Part of a small language model's weights.
Size: 21 layers, width 96, 3 heads of 32, MLP 256 SwiGLU, vocabulary 8192, 3.92M parameters.
Each number is 128 + 32 x the weight over the matrix's rms, rounded and kept within 0 to 255. Layers, rows and columns count from 0. Numbers have three digits each.

# gate: layer 13 MLP gate, 256x96, rms 0.206, rows 188-233, columns 0-95
# up: layer 13 MLP up, 256x96, rms 0.215, rows 188-233, columns 0-95
# down: layer 13 MLP down (transposed), 256x96, rms 0.25, rows 188-233, columns 0-95
gate188:158116142132148134127098066133106117132136117138170113188120149105127069076081120109115142100093064166150110148083149102133109172155162123104088104121163135102175125132138111129114116118086152040088115093139119188114106089127111114169126121162112108140112121181163102138102149087112087128
up188:102105134151127127168110077123104134164143110156148068127088151117141097098159098129116147104173066115080129075143131146134160146204096089128070110065169157152086179086142146100103142140160093134134127154106123083140143189119100125150136136124119113115105173141110113171133134128145095153
down188:164149157108113168123151162138189107112115130100070123121148081157173194148128150100161098140082172099140113098121101113082150089099118142181141173123112162114142153161180129081125215091156149156141164156105148137144155142111150118065119169119111163151138126167146137114169127120106152101
gate189:102111055144117158115122119150109152122074134134160131104094094154116127072056146178191046140176113168183184124142132127115101146135110098114186070109139078061072186133101086123104132079128074095072107151129147129162102140143097161107130141089120143135169116071082130100144133139158078034
up189:067146127147134136143125180108116122126083133110109113139169142090188140128121129148138092169150120096181092130153134121079114120156130103135195056127127089090123156125136140111140197100128113125073117127156139102092148126105149061123125135125181127105075111104098045125118170122097159061
down189:085112079082154174129165163148148137143053179133157079124103101102111129082064094162177108159133072164181160077172152127096098152146137131123116108067146119080085192131131114148139120117103108161105084080096122130045087172129137146108159118095145097114098168106101124113175153137136135097
gate190:143125162125054103136135143172190118116125166194117129117115142148086148116107174128176085127140154165141105098074093101090154143141112124168180190183074149136134104152173151152113157089144176133108159117140142106080136086159162079092146131109093119147108087062122133101143086148122125132
up190:070025171148117145098155166131155131093104201092104127044125134154113153156063179160121111109165135023061191138093133135159063194114157079097075119054093137150094120155125086182209104061122068199132141090199048116108100104131093096157132089199182153106148152122121121146198156148155098136
down190:114195103147124154193160132161174142094136145083142147136104183089167094158071108049123169153053146146063141086172129198240163148135060119129142100071151074154133117140109089085137123170122180108124100134101107118148129180103075135139197081134094132116121088118104087144077188175111132072
gate191:090130077122107132096140156109161119158111174170142157190155207106121154117069105163179059106118187103173137134119117130141138137129088133131110073149121112136127065136181061147144117113089102142086187154136114116138094100151118095201138145122114144148148110103111077152104140121124154146
up191:103189172192108156154104164152189175175075105149063109146104149162163165056114144143151089131167140119121162102091203078169077107153152110180141129124116162130103169150179120121133106101139140107142100168082142134086130130143119064106140069105103151159138160101117120161147155121126115132
down191:105167170101077163148128174168172064142164148113094136134149173096133146164125189139107134133166104160133209140117155118146094144074106100167144054097072104157069166119108078119154114147124118137123134183118130107054142167149190085124112095161118091142094127131118135142108163055101093093
gate192:062096122165142103117089179121075070125156150132126164128061130070158141179153118130194152203108079079101148186124074122193133093097120150107111101145164233139143104092044075139155162106125152140125143150102140136112090149164134115109086152088134172134149170151173206202105086191115140158
up192:151109149145183151127128124059148129102133083112123065112131154193140091071149113144066127118178113086151073102160166112113118187137081143082127065123070088120103059149088141144167151135086147029079151148171103139109141138115127160148208106148112149142146174161114114095139099111166193159
down192:104164106148110078123130064143171128126067082063195115118083099139166128182107118068098124130090166137150131161121134107162112182077111130127097112131081035106118162129169208124179117162171126102163092161137086139136182158090105145113144110151147134146093135114092147121109125133153124120
gate193:166119064054110130139144102120169142158149148159113189114152126105117129129154179163133113181117153116138149141133101149173176120157146174129148143130171140065124113138168112112129061106123158089045123160085142160074126148114094068147173099130124107059122190097122081105148141189128206120
up193:147127086143128089059053168167185120133148141111120107155090085138131135142172128114149166146193142122123127085135089128124183149182117121075105090166109111102141132148130179079143108132127088112094133135058136076141135064088065085136130123110142089124122137148195084133167129129158111152
down193:105116122093134107119119187138119054129097091133093105138120151142119087147112109146208145111116085120117161105148144131149123168110180116132125145152085152097081069171184037122148101086152189099168108116133129187076122132131090138106095113117216131130072131110124122152116127098135138085
gate194:168160136137074078133136120194112112119179224118114057143122128145082166146136146149158186111120149114090141103155124116116124139078167075103140145088167151089097111106148132112108094118144089183096155079154130130105081165095158156092154096124118177164132096109141127092125151170132140151
up194:127121089139114131140155089109116141112150125095130111087115081089198171113159149114179168106151087098128087081150135136124160075142081151109194114133121059151115125093066153135145110124156122164144153130091096078080153104099131111126155144140134151107069186104053118152183104126092104034
down194:152115129049144101141175175134153103098108087157133125120192134106134124162137121160181167153161109130179076146121142082111098139134147146105135135116142107193079088198139068083125129112088099072160119158114113154130095101099083141108112111105116156168064160158157146141093140114129153126
gate195:099101154162092081130132116158114171113143134076095045143143072173152120137144150121137129126160168153136207156145212083136107144096163155120097144097118088099144129114130070186204121144098123158126150135075062142092133172156115110127163142186154100122143159086158107138169101123114121104
up195:129109152105114116202161129073081142145120123202112133138081076077082164162126108124153069190118096249110130150104083116095165131145133067094088156196108098089152144169159136087133125136085090130134139149179185154123148164106097088127085090115125109109117103142146150143214114147162144066
down195:119133116089116175124207159117117060109083130097099109184090162089164175152126141150102124147149085155144126135169164107069146143131045118154142070170109187122089139230103098055114124129055118102172119165133122083090149143131140130106151134123131157109129088109125121160131148173115120144
gate196:092107135193159097106185118149080183160109176161125112105132109171150137168155155132138152159099124056109139121121105144134101199100217111152101187129107110155227140061166071060130167120125164157126140084153107135102180191117081108096116154085101046076158160075159133124093098090057089103
up196:106101128075110124078131109096158167125172091142105052117107151125153129063143136162090060119194096108153155120176210072102184092160066135123168137081209163159123162090131131145080127179140129148146140120102120178111149101196120203147145126105145180108129123125128117104111130186127188056
down196:120115083107147163155099199133178146156050143101147124109179108172179097153143078164130135137130137146232108101161136122119129103184118115105166095066144095104144179090127165117093142130094139127113099143123202130137132167139177205109147100068149156141076134129155182097097145181148148145
gate197:150092096148185081152126019115121098163097067069148119105110114167071079146113058118145122085152168146190169051067118189163094137115099148101085153139112080127155136076110110096169127091156090177112173065099110106114158180143070143112134042102081076114114118136179067113088144164141141089
up197:133158185196161093167140097077093068153151109106201164171115111169186128184146123112150133158111176140187117096119110130098094142182139112099131142146085137172113125130154030209167180154060126100018097149170152093104139113133187134150109149108136135131131146129133107122081139155137110058
down197:128188125143093144173106176137152121202129190185133102133143089107093085079111102146180120139173168133052073179138151111093109098146151196077110123098161054092089105129143158147117085152146180196145050091083120106150053140090166138162105117134109152120173111128123066086121080111085112128
gate198:126146141185123103165148177177125180123125123103133058102207121121080113130157152120168110115183180134128145150173120085098157147176139103089162116108118052144136176125138089162163151144160129170111107112151106127142157124125156134129180078154117152054148116122106158164149144147172131162
up198:120111161109143085092154113136134133078150168132143137111094130147117121075160090142145120126108098184116094117155085062136139099219122146112144125112115065124147153173139136136094144113141091116114139132100100069074132122130185132135129145101177144089131143177182106214153131146175158154
down198:128123153107135117085133097177163094117117113150135131166088167094173099160155148074118124104176064155052130129116109117100123155046131171141103135137156186102115101112152061126126078101105122139176089142198146125162082167097151152133039138142083148165104170166116105119127156135107178117
gate199:079147109114128125122122053148147163140155106080086141154159113154088152110125108150136120124144078101145104113064147160106147157095043120207133199106195170181064120090132138155080151121118145127166141125166060116127161079196107104168151134146149083134130120121155096132093103126159076117
up199:126116090098156113186134133113107096158121136146181118111149174116129130160137098135131117098136126173155132160143136104152093105122101151145142114106109077115195133172143102098092146088105135135166181107098170096110162114109192160141155116113119108067125082123087092161152132142166159139
down199:138122133120124134142116139120126127092100144088096098129173101163122124049140151155054131108133119127152167113127130134146102116146136121047146100176161125128116125094099183098091117206082059191094122101115072147159111116171098119113111104105105138094116125086126133168139099122146163178
gate200:111117131184128167122153172182080168131117104190083092142098181112107134140145159141128164168122126145111175172079118123115172124108129092105085144126150104114110121168097093177147171137123132115096147147177123111154109096080150149087126091166042103149200128086088127141118148131112112175
up200:153097123031112112122078116177128123124111160121133139107137126123090124114128126104137129141165082098061140115144178124148132114078086156123105148120103123071139083124171127152136158074071169156124149113152128154117105102134142146103178132151085103170190150129105106155100099166098110124
down200:115157145110169120139142109089180132142126133056157144101116124138158122098105111093100141116107065146091174089163100173143095164157109109170152108143120133126123139117186150109111142143128127109142151119145109128140132222156077115074078112107126143101038140129192146115164148118114093087
gate201:154106034119115082153140107128092126074154155129149097116141141111179097077133105152082146094127117117239120124124144121124082139139097119069130098096154099128136042115122047103108118122140085124105169164173088150149079078178155146139103130159141088143209136137123167113119137102173152078
up201:126103154171070178114164113170182158109118086126086120110175187140105149169144165126178132098124139142030147179149126141052142123155144135173161156168126147129132194109083147139131122062143146160121083048084158106134111175076106120154118182135109178126098148092138094129148158125100094203
down201:158124093109127123117100120172118105065121123122147136152086075118120095137079207137139057126137131103223105106110125070145140137123099132125098155104132152134141126113116082076116168132140123138164069131108125170117107135150132134121088128113116170153116090123117109112137125111117132151
gate202:116117102146145114156112109147160125106117123105105120110124159156180122123137123182094178110137106128152165134103098139116089108112120123109161185128158098125161085104130123137106145093122233105098080153196087088103131097151105103158119103168195123176103095116130164096124083141151123171
up202:112108136139140102144143160121118120122127144057130136095125147127153078155158105157130110110201068136110123088135138130102129131120163142176121171159170144107136114080131153141113136160125177177089117131074121115141098106148148131142059098129190166138157114138139140089158150141133153168
down202:150145131109152095117105138117161182184110110120083123173167147173116137110127115102154135141104226105078126184149112044161160149131086130119077077130100177114160141087126155117135089118135101117142080115084130121142116149092147132095137145097119127107123142133126131200062086120099105106
gate203:141153141102091131152117146181147162143182119098140154146176104115138095095087111193089132133043118137173092111118088116125161144159144142127109115165142170150095111122106094131097137111124077092200108127116135116134112133102151087192113132153158129146208131183158120152105120116145132119
up203:180086107102136162089109188088202142227136135111123123112105096073097116123137139149148146117120176113116138097091159086111107121145124129142101123141118073156128170125096106148150075158099118104156109156109154117154145111220098134117094135129137094076114167131115124129102123137073089090
down203:141137137150099181137150122118140097149132162153114184128128089107164091122107107195111145185106159161156129136104175089103110075065163115142138106133121179176133117135083071099163138125077160098153121106145116092108078090151149112158107131158236151133167106138118094162113135131142075094
gate204:131136126237078136186123171165143111155078133081145128102038125114086125091172176224168122116168176139135148133130135162156116156143113072134161125109197124196187131090156086072107132140199131156138140165148108116090084104140135115158184076150124080136110154095170087179119097110128092112
up204:141126108167068129185097139133134180102112111073080140172089167157130125082166168142108084236139201168128103158184134146159153169133160072164136158179072139145193106100155101067131113128187114145152121169179125079137086082106151132178174099131109106114144193121203113128129093109084139099
down204:191119108182141126143151120157204150114127191122161124176111183169143137085131123142145081123133106131093053147152096166173122123136062079212157123096123127200194140085124137144139160144176148112181100091161112133182111079077104109164130115090118113130125098174154125123133077116151119145
gate205:128126146056138171128135163139130138117097147160159171105171178074119074170107144130128140139150091093159140130149169181201055134167106224123073169114139129156118138075129151124100163069124132179170070148202133122119164148096122115083124120187125139109133117191133074115115108115095144117
up205:129135120118151126166086125092069174136111123104118161124100141101131150108127113080121223138176053133133056168149189162144116157110120123135097146153155114123091102151133120131146118120119164155115130190154130121104163094112112113088137127092146139080118150098125136149161119145073113154
down205:178127141149137126158143165146135125070111172177165117140176159123150152123122102118143198150093142109123145109124172172163115120119172202101093141087135113122142064100132149098099151139135109108177087141135156114110102131133155161104102145120112143097108104149124166112111131158060055108
gate206:134124042110166207099158054135161102096181080143152110142100097069117127117123139129125151114192115125121160124157083132106211146147118106081138161114123130148104129095094150109105121141119101134120152111089149092028204130098136104093122124117111151088180192102188167137133177105104104170
up206:105117181154174138140155172095136102051130129114097124091112098164100093118135176166173139108124154179130133177107159095117176168180084118142135125148118174180150138123126124158220119149136095104140131108134131099126066117133136136144096061173130138115087069116085097093092092130180126102
down206:118126136108091139111097147147132138092130113105124172154170109133075106184134145095134135108134074151093071161084125159113117141128081124139098144135105158102112047158101167206139090139185105096095078141159142119176080098123158140136094159150148120109164096193131122122073173087190099172
gate207:099097141082095113083185156104141141114116103136063149142132131085154093122143184120120119206181129125205125107156076186123118134145116148110134165150157110133137098116154116087130093195150109103138142117105129158135102167105107179179141110157103118119099175152150200103189132107182118154
up207:108131128076165117118145139121102142116085128139183130138121120123120081108112135152066125120073183151124186138120121139144120135109144075156114132157204110089123093149099144115101129147112116065137118090107088139147154119118074161144138124152165133126163106120191115095158133147181192092
down207:125166131196105145137130112132143071177152168115204143083143147165103137164140144125164154108142111130123041111130107078123151138100138076167113083112095138148129154112073175144086142113130085174140065126128131144128135105126144107084081134071140156127174152120170138111099128160105133169
gate208:127066111193172109113177176158097113083132100160144124110123066140123139126097164141110122125146110123099112181175135133117156143130132148125137163174096100084150102119160118105159154105140075099156077174099115171212127155163159118135091081097144080074101154114076154168149099149139177129
up208:186112076134131153124114179109089155131134088110098105105115122114130173118102145162111151075168181183170110156164155086117160177140104125059123131053177111131112128132104088138168135119076054149129148134122153105128166130166128136134109120146078110101156123173079154147161114205138125145
down208:153088101178124116085101133125089142084168073182085151117153126084175159109096120126075152100143182126095148190077115101096162125092114155127130109099145114086090122113152170130157134140122089127131129155125175164148123127129119135187141121102106153121128091168132140145149122171177059164
gate209:085147123126088069109122135145166107225040097157085150176065083151127101136192162135125110141114088118159177143134139092088124105140107163098138139174104119131170137131128146140136126177144127153094117123089080152128153095066077164112143152172094118125106124121128187120060144154105126102
up209:166124153130156167153137133125087141091194165133181063099157188113074157115098133132135127103177156144128103149156076151133146150150128134142086199087092150123113076140110167116092137082139127045146084150161131194119168161112114096141173112153188153099143119079101049140152115052138103196
down209:145128106141154155174123106123121083089197124118128079105095118084126144128191106118107147144129158169117051102196187180059123095128082142126194142120117153119098152171154111084172138145075128006090138084147115108111160190099070133138145097114179117080111118152144135133157122110091139152
gate210:145119141109193088125143102138134152119133117105167080158169137135110154111145131145160103149136089148190144111127154142156107082104150143159111142088144097121067153125146082158081127131106158115106132161167172118163099097060130134082137083133150110117176136086104092128118084101177180148
up210:117106145135175182157117076075142136104177145114135137085080115138134053123074128156083156115139130103117146125126127114121150147111089136100102085169119165094125137132146107089148098118126144159169155134126119083098118111079167131142116083108138190145141094118159073164122115186089108143
down210:116130103127132106100109189139134098091087105121141089160163139093190166133171185155149155140142147126134152127151114141151119099170137111104091200105173095160074102133154142138104061138167107090136120186157181136096110066088145112099103133175154081109090132102099155104152134071156165116
gate211:117096185098163165154142115103161159119135169102142081171147088122128172178167139088172069105172123101161123083119129136108082074107077142162188143161141116159157124130097120099099114140127146117120161167086131084118105104129156097114105127130074145110141178180197141114098134048144180119
up211:145104152152104141105134122154118125165114143193136166154119146140187170108095119116083136162140135114150078121109096065194165172168089129162117190065127195147187093144082131118173122106138101144151077127113115112110150132078160093183093147074150152124106130135152080123135136074104125075
down211:123149068103134168179164156157125121147082159195126125149135170168152162144138117194126144141098180146107082143121120102170144137106103109127095255098089139071120116154115110094106088127104100182094078121159123108093143116079161174168117133112089126135128141107142150160138141090098140134
gate212:191134084100125092091094121076103076168070121118099154105119080095150128168173151133118134152124102109119164204098120138150099137145055153119114122149141076125107121119131106120166147141148117171045151128137136137077121113089160135108148162147107136096186133179149093151116082096100131180
up212:084122185178151151068136072126125085097115129153151109102136128160114130169115135114130162175173145122139117141158129116115141134131037129113117148125089118089128102130117111116160111118123209134081175161126104160117132166131144168180084104112143154122110115147069064177136130122120141065
down212:120085126146110156164153104169115094153086127132114113109158094069089142103151171074103160141154142081120156090125124132121130109104163154150113119121110130114148161106162182141124160113116218135108096095124178110170148172183085121153102129154153125146151169100163081120152144156090148164
gate213:153166161159133131079113132183089146124181156132146115141145081105109137132059115116125159120206133070150161079089110109114137178130136156099100132101035140080165104105137134099151184151094092117114141169147127081124121139063130062165179116161096161118107136135133181103102191158095122145
up213:173123117119147138113138115160090103153109084143078141152117113202161149197104098075167148140150138184111229068090156081110101120151198065132139181148114134138166069125170170157112195089099153141103142086123120146099115094061179130140119106108090099091068171096187102113085153139154044140
down213:168075127165156126139170061104188110107172226136163081159165178092133157151108167144179102122164151162130156067136144146092128142118130130123137102094124109216097106084178104166088127136072109118072136209130152123090130184117182086077147091143178095142113203122123101131099097167119062136
gate214:172086115124167102153108161140097119130134141157167161135093154102140137065102152144126155125080159129175144078111107123113091100124090138093140087119105116114138165092126114136171110066136176158196148127095108116070110144144128144136181104142141142135124089210138152119086107071068161135
up214:098120124101096109137127076127089138150091077122113069096121095084089122084132086116103073142168120108054156093135119138105189119128133119151107177149103129153155115134074088191143112171080124097086106117109120163177087067122142149127129123105123066165126067047088146126132155181141092120
down214:110119123133152115086110144177138165108054137081130192126184150071138137071138116147150152118154136143180096135173135160122141163102130144111151036074129108162142128089070171107115079138144156117153156165080137142157097153149179122171145137124078094123160107164138106196200156107122118132
gate215:143112202110141126055165148124094105049099138095106118143127146155114130100182169131216104192109156123114119182099099050114109083139068122097118199126109089099126125197132132097090135133144156158105097181134025080069175129141100174134079118101127131153142125163158124146179142107168123076
up215:128106125138083150122059125094109115128148105147160104118169150126207191172121097177103137097137096144200170117180082168068094148129117136161171123142129133109152142108129203084133127127133175110077156131125183220157032103110145137205132150172094115125127137169147069129159137090114121134
down215:153162109114146097118109162139088138138161056160113102108158131085164160126099184153162146160117111079162102062143070156136083089185058125187107202129131127153138072102184140113124141131093101126176167152085117090157170144115096086083089153154156127144141095097130091100163084072109121053
gate216:098089126135136122134099043113131152170112098149129124102150106122133123140108142182099159120110040056163103160111136128117159107151133137168081120106083132139161153133181098106140144100151190083136143137109160131132186149143137159148115157111112187119091072082097088113151116204136083196
up216:123082187072222126140119106093164080082116123131117118057125102097058098083156122074117087117161137119140101112131143082144156180126087122106092147133119123080161126155161151156151158146135103085139167162113117151132140080147147129129177038094206150167126148076129155170180158190082174100
down216:108058122147091080123094152173164151142101068136174136141109148137146073151151186122137135100106117152184106137046122144166182098100165167148074085131153112087128150135047107181126117167110133166181114171084154122078115129194088095122092133151123136096141141121110193102101063120122112133
gate217:123136125172125133151128094224143148169155139139100080188094118157059104118116134159158081123184163069095150169106151151097103149119140136167139136093118139115100116115099105153128123125134097131097129101137111114126157148101121146098156094071077129135068152074173067103116152108151135098
up217:085148105072121097122147117134098049101154136144149149119169187161161139185143130117107062090045109142140077108167103065114216131132148101121122135156117089102102122154135154097152133117113152124153126103101131120150125126162186160145074134135168154155153083232139134167113143111145155151
down217:134170171143144126171127119142138122168083169092101150146086179137149133153218129124133060148132132092185126124156179161153110123062118070134087139126045130132117116104136110127114104129131110151097093087136103095175169165099202166126104150145100137133160129097100109157063127139165128129
gate218:121164120164058078087114158139110087090088122084080118137074141165123097097144141080097088133141169117150094117106156079161084118178127100138133157147126161120129057152119194165177110129095141199101086090103084171178170041129104149175130092121142117125106117055193121148078104161101106131
up218:121127112086127120141141188149114177165180127175161104185096128090110148138169091071114129141159071112142103095133121136156171144148134156152133111095106128107136105139178159118095099114171083097148106122113116118152034080112135118107138092079140135142081160163129158197062090164117137098
down218:140120115110073175113138099094170167057139126068152145134185180109057145100122193205130115117154149135116091124142135124102146107110087154180106144086135139111091153095128129173127206070161136135116147171135194120106179219135116135116115186132129128093129131134112121146181142122105142173
gate219:168135132126142099116131100136102103136150127080146181139124142169106202101074153097089103066132114117096093128130146142106132097114160118143132097131110164070104142141122149182121140079094065161119121114098159141131086112139174131187135147150158138169144110159167158127110151124141186115
up219:136138137167094169098157102130131162138099124138128111108085149112153138148098113122146109131129102109227135110130180144106098149151133189120130136125098132154121050134102098118100083118110095092134123137128125158144127061140133123162144162155141102073102142136143142173125143110157138088
down219:125122080147158126152126113159142096137155109118139173103181154203105189108105137098155138108116108101178095108113120093135162117176161111095142066163124129102174166124124127138121177083082081207157145137133169108132089093158151132120119140112141177187209138170113151118086122130099168150
gate220:085108154116143092109094122116139064099130131142130105125118191102073137118144099118109085159155096121103162166181093089098119169127081138097128148099148142185106126119144111121124169148165143111108089165101131090131151123153079202171124101163126094133132144070178126098081180142230154115
up220:054118177111155136139093134097127126133110179089187131140148106162148112146169131112139150110130128089163155108161145091123114120103137137134087166121111083110132112168143102156096115101155173154195170191166117169129137108156079128101136144143111087150142146142061126109144083098142119167
down220:145112049140179133156116131155128167098144065182059134111112142092079067071091151135139155114124140100097153117094118146096142069118133155122179166093127158087172125098121167126124168138107146092129055078113119120093133128149139113118123117142156137143096101129153130176124181112117116163
gate221:100119085118097128183112148138091157142130087119136142173121166138104137094090106080097062112091150174118179114142181134167138144174123211117154160108092115119152210147103100090115205158115105175149062146157094124113163168106132178111169117174028135105191108119144123164057125148153151109
up221:178148222141113154163087173140093126193071065131089119099139087165154077129121124172093115156156137114129109142126150111103119154097091082160115125135096082110175191111124132111059101115093159154100094077133169109145129135113090088110041150109137132197109115097122140120142118181162109173
down221:132124110140094073161152137130118078133059165139087148111133141115168099135111124136098093172097102155133178106161129164154100155172116160136110098092115152186169045081175152070087095123143121136194135173147135108135125255176142140124135150176084066089090145086099140145107128156139105121
gate222:090123112182181173171150089108137202153156096126125088125115123175118113120129132133149103071152159164067169172141179194179112098165082099134077113111157082124101151118183089166107179120163098154142062064139104151071103136127165169163123136102124186105094179115165054073127100111105140142
up222:080108105133124007064151120140194086206046153169133126096072172117125142046118112146128170108142102141122121050153144071150160168137157132126179114079159126112127094117111129113152123085115166041148151149078166146138152150111092150091112180113160139118105138138152123102178163204116139151
down222:110119133133114092170127132124108111193209151144120144138160134175124164174099109074159098142091166134141155164143065173131138111061171194197107121143079139115149183185109188202072142166130168064103163101116151156109121145135141091119119109159127098180182129170126119170112125131115168155
gate223:170114177095105090175142133174115166162079173126140129130152165086146120129105108146104110136078079094178057112082142133162124146108096124147108155091125108124134125123146056126137102099174191148083149157146181134101148158159129102125143208116150210161138120096116115122099095106137110126
up223:166150141048139124140126085162120191129104131170089138119152152137135116130126194166099140159139142101138127088094140118129103111132181091106110080119120098107145135114121126106155130142115111097054153098142190129147144117142137122123114155101147162158164184085158114097088111091088100143
down223:124132108091144090105103111121181160162121133173129151106195148122117132106159087139155203149124105106099085164132078093117115105124152112138109076143153152126135139101138157184135131118132115121069050119153169102171155178112094164089149145160160134132155134148089120179151139121203088092
gate224:134121139135110093168094103143133122129128171078083108116146149084132144172071138118203151090193125115075121091129134118145163124135131144110131129140042145138111163154121105062096142109152090118107126158119199068127127131116162110112166124151119184126097120102099078068139169108149141139
up224:158100145081109173115143118136115146169134169126095087154077081161126100131160183126152166168095198108104097175104092128180169108137120127157185157137146137121159100120127140164141167103140130111146095184109135120105103152110194107134149157081066124172108146138135104142139151151086133134
down224:127130102083101139123080149145161144169098138149145141117136098177180077134150156097109125146159105120154127169084101070148117161092122091082155171177177134137125136104102135158111119124120104077186109185140100151142064126133165105174140132120058107146103159141106119147160141160118184121
gate225:173072145121108148096127126123141198147097097167075141119069149123155165124075119154215113109181122113103166195080137109134114089189110108138173130147144068092135141122098177124153153105131166123133138133153118100105195145110137150105124127098086110162092112166136081128087146170137179123
up225:115098178128113140199212143094070173107110157194108127088066077100131134146100170113048170152100179125153166151111147086129159184166116153092113072153154170105134108131106108146185167135131080148155176086083077125104150134069131140093118085067154107107105130101157173093150136123167056092
down225:156168182206146138098193110118128081164161139154088163079175113113117076126077069146135155162110227154141157102117158135153186111151086151082168183149079114102150120103172151160148166112093220119068120129162098125145147188127165173025191133093148090136115088078100128128038126142109122136
gate226:060130109154135119141116062153125205177094155123120117111130165083077098119144136120133116106098107213129101141137102041097119107155194127132131149134066186135115156078160147128103102125183147081156096174106137096203128199073137088135134144113134117133096122115164065162066197131117132133
up226:116122139128156190117133103133123088134150025161145131083097143123129128143125122148124165143073165096138105085137191145126184153141109097141149141106124111124149124150132107159088171126159116212108087118177175112090185150164108114113057190078106103104123182182137142156121118085103143073
down226:128120147140185086133102134092058118141191104153050146112128089175091133099065116120159173112082084123113234111119153134119177157177094071138152131123150101102185139180157119180128152126116100157116187126133106095126138099179178139119139104117121107130125120144184138132134081157116122141
gate227:129114071115172100119126136123113141146088134110145162169166130119083095113119083109154187141094098147106108126114098189155124074125175098152117120191129095096173140090190166126227090109121116120151074121154094136178138135097128094106138167092145180081145116115140159152115076169094106123
up227:098119094093149169113172102145024174137126128121111131158135161124097140112111168121101144159187149183122142167134136132171185114149102106157132133125122144152174130126132169097184130159171123153127149134123128111148125112091131151179165150147174152096055152162132145132138135133090154109
down227:114105116144103114146119127128124066139124157142094119120182145120151115129108190097144108126142145130131143119096135155132096111060184126108127148135136041126090138151142107126129154131066142163182106133111160172139137149187134111100067100137134099115186143166066158090142102092087142143
gate228:106110162102133089203093165129146173102201151092049121091116144180150135183116150090160111081133118116118107180117094120108131112142115187142116157115097096086162143082128101129146153152152105085158119186116143150076117066171127150131138161127130138183080134141151110082117140128172161129
up228:137131083180147150138116125094113121130153109087167153195102157157105143076122080106092127149143155116059125171105170152163100134052147118186123126140113163126115152136111108068152098136145112083110042114130158122113142201102116162109090155093128118156117062108116138108117106096187128125
down228:104092106117123115122104118107140123148188138129122169105125136172155111113203155105127165122206097192162143101152102125109079123145141105043096164166144148115130146090070134175116078108088108090162161108121054166103080078111097100093126129140115123117094149105117134177142088093147211096
gate229:154116095140105166100093140126175151126111168090191115147110162181140128166096134120166156128116101152143152094113099191189108084154068167185115170148123047206139131105156132118171111151083130197120147132145099085086152154053143152116105087120113092129184145124125161161076089144166097080
up229:112098122109117168183117135063134085121117084170166108098148112139148140159120021102163132127105157087131108147129113149095099183132114117210112093077124152186131126049130131096152158092098139070121091084156154101094091149137177136182110104147125146135125178105120159125106083129132112128
down229:100120135103108106148140147154207090096104098127139112071113089133130049136092120142165112184102109110105102098177088101121155135117075122180133110145131093167107162071151144083098141100162106095139119085150146154172151136180127112169152143164146083092162128144133142105149162111155193171
gate230:110101087202146124104139141115198122116127120029179175146115097195135151190161072156108129152101137094121195122100156142111132088085107086089099144161063140154106096109156097134115116119155094048138139123154087125058117139153116152156177114127122093211118090096186126111102131087125112129
up230:119082113091099171122069102079092138138093121161145118145120132124170062065085135125128129104101126115090132122095148144127121149130183148136177161115106119051150146185078095141122170063125100199147129119088155148087171137163101131168060123142149093149167075176142103139104176155100129044
down230:136137145178156148153177131147163131151158110113083132096161136151121173137159111188165086104098135105161139126138089091074130122147110102129156126161133147067105126149172119113127077180149182094073131085059165135112098133125123150113066123108149129098117080135157080188167142157132079142
gate231:133191114145118157054164139149111120118114141214138138125145107109099158013126084111088102118159129168188134104117152168109092145112147137066127102129132141152129128127148080146149130093142103091113139136175159151159187148128139174110125098184135115203139110122127139129188107126093166134
up231:186082089143138139162083109149154102073131195089157106168141170151128161129131119138112153132117162148162137145145167129114073118142150100140151164151099126145107159198130145192129114098107140134133168141097147114140187150114191099114178149170106136135093143114183111110144135154116043143
down231:069119107120151191149134139143170131112107125141094089157124151111124123141171149099180100134161121145099143117120140123089086167131109099179123139161118207120157112080132124135100149092128099165089137118107166145092066129084118116113119146141163144095100174117183132124143158134118108076
gate232:108132153104119124136149099149149132166102169151161088167134165128143140114137168153175101133170064123100117138141155094110060093138159120143149117118113099118065180131121063173037117115139129101080099090080129179063122201162089121084133173104157128152148109114168134098119140131102139166
up232:145131115131157157153123140119138086094189115095136152124106135162116154112124108123122127128107110160132116091070097135160067154173125146148107150113072101111075132122146114190036111129131084133163138102141126135110176125146170155065101073083138084173134117183078065118102150137086154095
down232:186123095141135146172084099125135107114139118090144113150128124148121146144132159131111171146127170113138188096098138151158151111162140109098118095098095070110113111104153109108145155038199189131130135159152157122148082083127197130138078081131132153113151149127138110149104197084155168212
gate233:120129100103173197100113106163169091098054103130142170141121129130104132138100141097137100122136123141107149116090082102166093128115086108083096124123097140185125099078140157118107099158104108127086150094149163114138124159188135109142105125179168141092189129111102128106119154117141149127
up233:105110082107116126155122151144127095125081079147134122165147179100139119127118105119118128101133136118049133129138121137143185138115101102110103101142154137168114088134177153125125125075169105158167100088098138091167174112116132142133113137133129091145141149156123144131162132121132159157
down233:162113161135073069111162146095140147118164123121120112090121083159107143178158146154119176149103126146115110117182131087130158065117110173150125196136103117099129079138146125041148185115090132096133181102167045137112166139110093131152161114096133166128101114137134121163129110170139076098